{
  "n_kv_head": 4,
  "d_mlp": 384,
  "vocab_size": 7360,
  "norm_eps": 1e-05,
  "init_std_up": 0.0171,
  "lr_head": 0.00459,
  "grad_clip": 1.0,
  "decay_fraction": 0.255,
  "decay_shape": "linear",
  "train_tokens": 271200000,
  "steps": 8277
}
Each number is 128 + 32 x the weight over its row's rms, rounded and kept within 0 to 255. Layers, rows and columns count from 0. Numbers have three digits each. The size before them is the row's rms in percent of the matrix's.

# layer 7 MLP down, 192x384, rms 0.135, rows 132-191, columns 144-191
103:110194122132149123111132194113152134163093141102106161153148135122114042126127162094152184142125133136133110143166064120125232136122161146134155
098:165166133102096082155124087112111133089153146104137161107142109109123119112185112137108154183106157153137126124194103113128163127138144112114189
098:139107096100111067145153169113097172136133201154093117142133208151116123096077093210135123155093117099148094150093049157132109107158181100133136
093:113091140112103147128079159141135160137120174083110104118149163126143137077146146085130088122071100108108078097127127141124154108141090133107119
103:081125110120139095198090133185088126143140120141120146134133099106115084124134135117150078132072120089106081091143126179122151124067143102138163
102:127180105146145133126066117081190167121093175145128149164143113092110083168149152121132153145120085088119134124191148181127154143150165148119116
162:108093154149141158186098129145105180158103125138001101134136093072000169116144148147191115139192130135085124150102150102132094125138129106065118
096:160145162121121100100113128148124172145172131105101097118098112148115102138139096176082125122058169127103095075167067093137200133063072134030151
111:108143158077156122108182183121189106132138093112107158131134147121131105167166140125167174170235112143098150113089121141123178128154141145087099
195:078141099141125101134139124144140121129109094115255130074117108152255151099118085120170119109109124136143155128123137131121111116104153134116134
098:105096152119080162128149177143139094108147138116123157164125137068120106176118134124148166090125116142166152144041174119121143122084190138141099
093:215089113110149089157116128080152124108172121119108135136113157139131081127154106156116115122134139135224127121101181129124156140164155128137174
102:090081139118070170119123207116106096147150055160129138116113159133137144063163074129099167155227081150084127102143121111117111100178116125161154
095:053150133174148151089103113161123124166143165109133121183111111109118089145121215160149089144115079148138093157130118105123057115145110169086142
099:101125112089123152125096135081157130065129163144131152129174116177119088124107155177176161168122154128145164112076111180137077107103141130148117
102:163129143149115157172083095098151126124121184164114055101119092074132065145118109121126148121161163125141112158106080176115172159128135102112109
099:104098167088104098094165129150172140122124125173135080100123116183130031110106173156129125079100145113076117117140178150133121123171142135129137
098:156158190088175165130093157159119124146143147123136156133140123130127078104098126082118137093113153125120098131139130186120089175135118123155140
112:146077130087163166106153119082136125123108107110121070153138138083145077123075101158076106061184150167160113161118113110126144123097142112135114
110:147102129133148188145144146144107102166140100079138147142127116143155157118117079166158189124121052131139125159095195132123093109134122082083092
097:131090145113106110130136048105090111168118079123157136060131060147125117119156148125106112191171096134062139116097139073136080146118143131082113
095:164185123161154127137120068119120120123111203176132129149130101108123100116091170131133200095115101139164127097173192103125159157080119156095103
104:118105151162113117113152220096140141162084178078129140110095127112132179139145080156107111102184063136154148055084164084128165111149120188080147
096:125123134109156165175212103139153120119104134076140042132121137161150100117144098185158130113146119166164135105079130128132124144135146152128145
100:133135132111075098184093155156176135102159128189143045163147118048143058143196185090143136103095143179129198102131147122131115091101099116124180
095:125154158106107108135102103083151126150100137153159141094133120134135098125162112141126116170143141126106160117153161114122112141100153132144112
094:123195153114128142094110179111147107133136127159121142154110138156108145123066066096119118115118150152143115094113108108121156118095108122126129
096:138138080144089113144100134127102124147166143155123146131115124135113112164169142152098119128097135132068136172192134136126148168048116097115149
100:146168127134143160073122153150123124137131151075125141151160157205133154129133151147214138095132084220089111136153047122133114100174126069089134
107:148158088105110117068060139103088130106108052119132160209164102143158177092146111121067136127205125158093128116142159148136132131132117090143122
101:131150128095121153102081150117136150117121138089138107141117163082124078133069167145146091011145115149156136168118108107129173127118128145096170
103:099136131072096125146124074179155116090128148123113159134097135093111128121095131120142095095122123169193128088114190106122203164136124167153105
090:127142134093185163150121193135151153120096194110123113101122152115132081123135114128115133153059109123095088088147120124124118135139140104118176
091:167068125162132101169133164176131154139117104117135098132106150180127082132090074120165176184083160078115156138082159118136097124095147124122175
092:136058180124100134072194118123129135139131135131138113103143107089131126160084134154169136100135135156139137099106134083133177169224135193090169
098:092082145107106113146154119147156154139128136172119147150132155152131179116128169134092101042162108120138153116145106133127167102156189129086152
101:161105173138112195083136080087181114117102173084116123130144116060136151096134090147087206102127149121160132108139084126120134085158132122152099
088:085093179148131106124011115140125160098116130154101079088119121127126092145128004137117131185118110072094161138051119119128169138103082076183130
108:020114118098096098121050192113167118130148137088118173083108150146109213125101220175130132093129188182113168132109069142136137126138130152179130
094:142169114102153176125120169063155116072132141130109135121145126086110152127122179113144103089197124097139102138147056140128107161113144121154121
095:135135105178175113102168142149120131096115161145130125129091129166134071149073161122154168138061084113116155139137119182128092163108172141137120
097:158135057148138129129159159140100145112158189166090154128112117060105219151096109114097077204064128117134133107158163111139136111114146129129095
096:171158158120117070145136066113189178123123129098106120209103122169118128114137189161081112184162126125129097163148134171127150120098111145131090
096:087077119115127122179162114090129104121136139104157139141147152159156151133109139148153137103120147134208097119118102104127195104084113139087132
095:168102125127217116143145129139059121134150158155149194178077109147134121119138191097120178141108118126184142131158096159120151138151119053189126
099:127182108148127124155067198139102149090127072138126124126108112108120138165155122120151099180160152131142084114107071036118135074043124127072113
092:168133136153109129133110128184097139145126086105120183172094177157129098110108064147151156116106098137105199077121138117124077155167122113106145
099:168149097203045123130143102104145149160119118133121159141157129150110141140163197138122109100163091094123116141171113164131124095149142127167217
088:115175168109188105110099099135097104189141159091158098140134134111140061112188105137148180151125086097120136149151091133132186093172157110105132
111:133163095099184115165167096086134128129123185138086164125149154155121044169147212138141153156081112082144082146142124163124165149136124132157223
103:095103094102126151158132135072075118097071123147122117083122080106124132161141146130128134064124135159121085130101131121118048113077137093110116
089:091020110159083096117204088139133126146093091144110130094134072116146169158124089146147167123138150099072195138140136107135063132089163193150051
103:105155126155105116114154122129108115080134138092129122116156151169129094126115158138120159190139138149123129165097114134132146139108090110140163
100:175107193106144164120174085187109143098096149146114116116150135148156094153101137077129132069124171067153148114144130117132123174144099066088166
089:137090107121135124101182045157140141155120110103132125075082089152127081087140114067135095186090118108139074082151128153122102139218125091150132
091:120139096161129129118160180149101108099111120125131108122092119079143194117101107125113109156138161114148161148108078150120134111144157150166139
088:117121142067141139152111174143102111143105120124144158196086129111139167124090084112112149140097143197096160138104229101117126129149185124075127
101:063176060123091078114164141172101125130066160084121115108094136158138117138104163105164097115156148120109138129162062088127058111143139142138142
099:148111133114229076136101108130124115152146164110126092063089105122136090114118150163137124117188164066094172147100097142125157096131117162173150
097:114120119120109116175104138135085108124115083119087129124168075175111154088113058126084099133117151129047133108085154094109119110154067101103110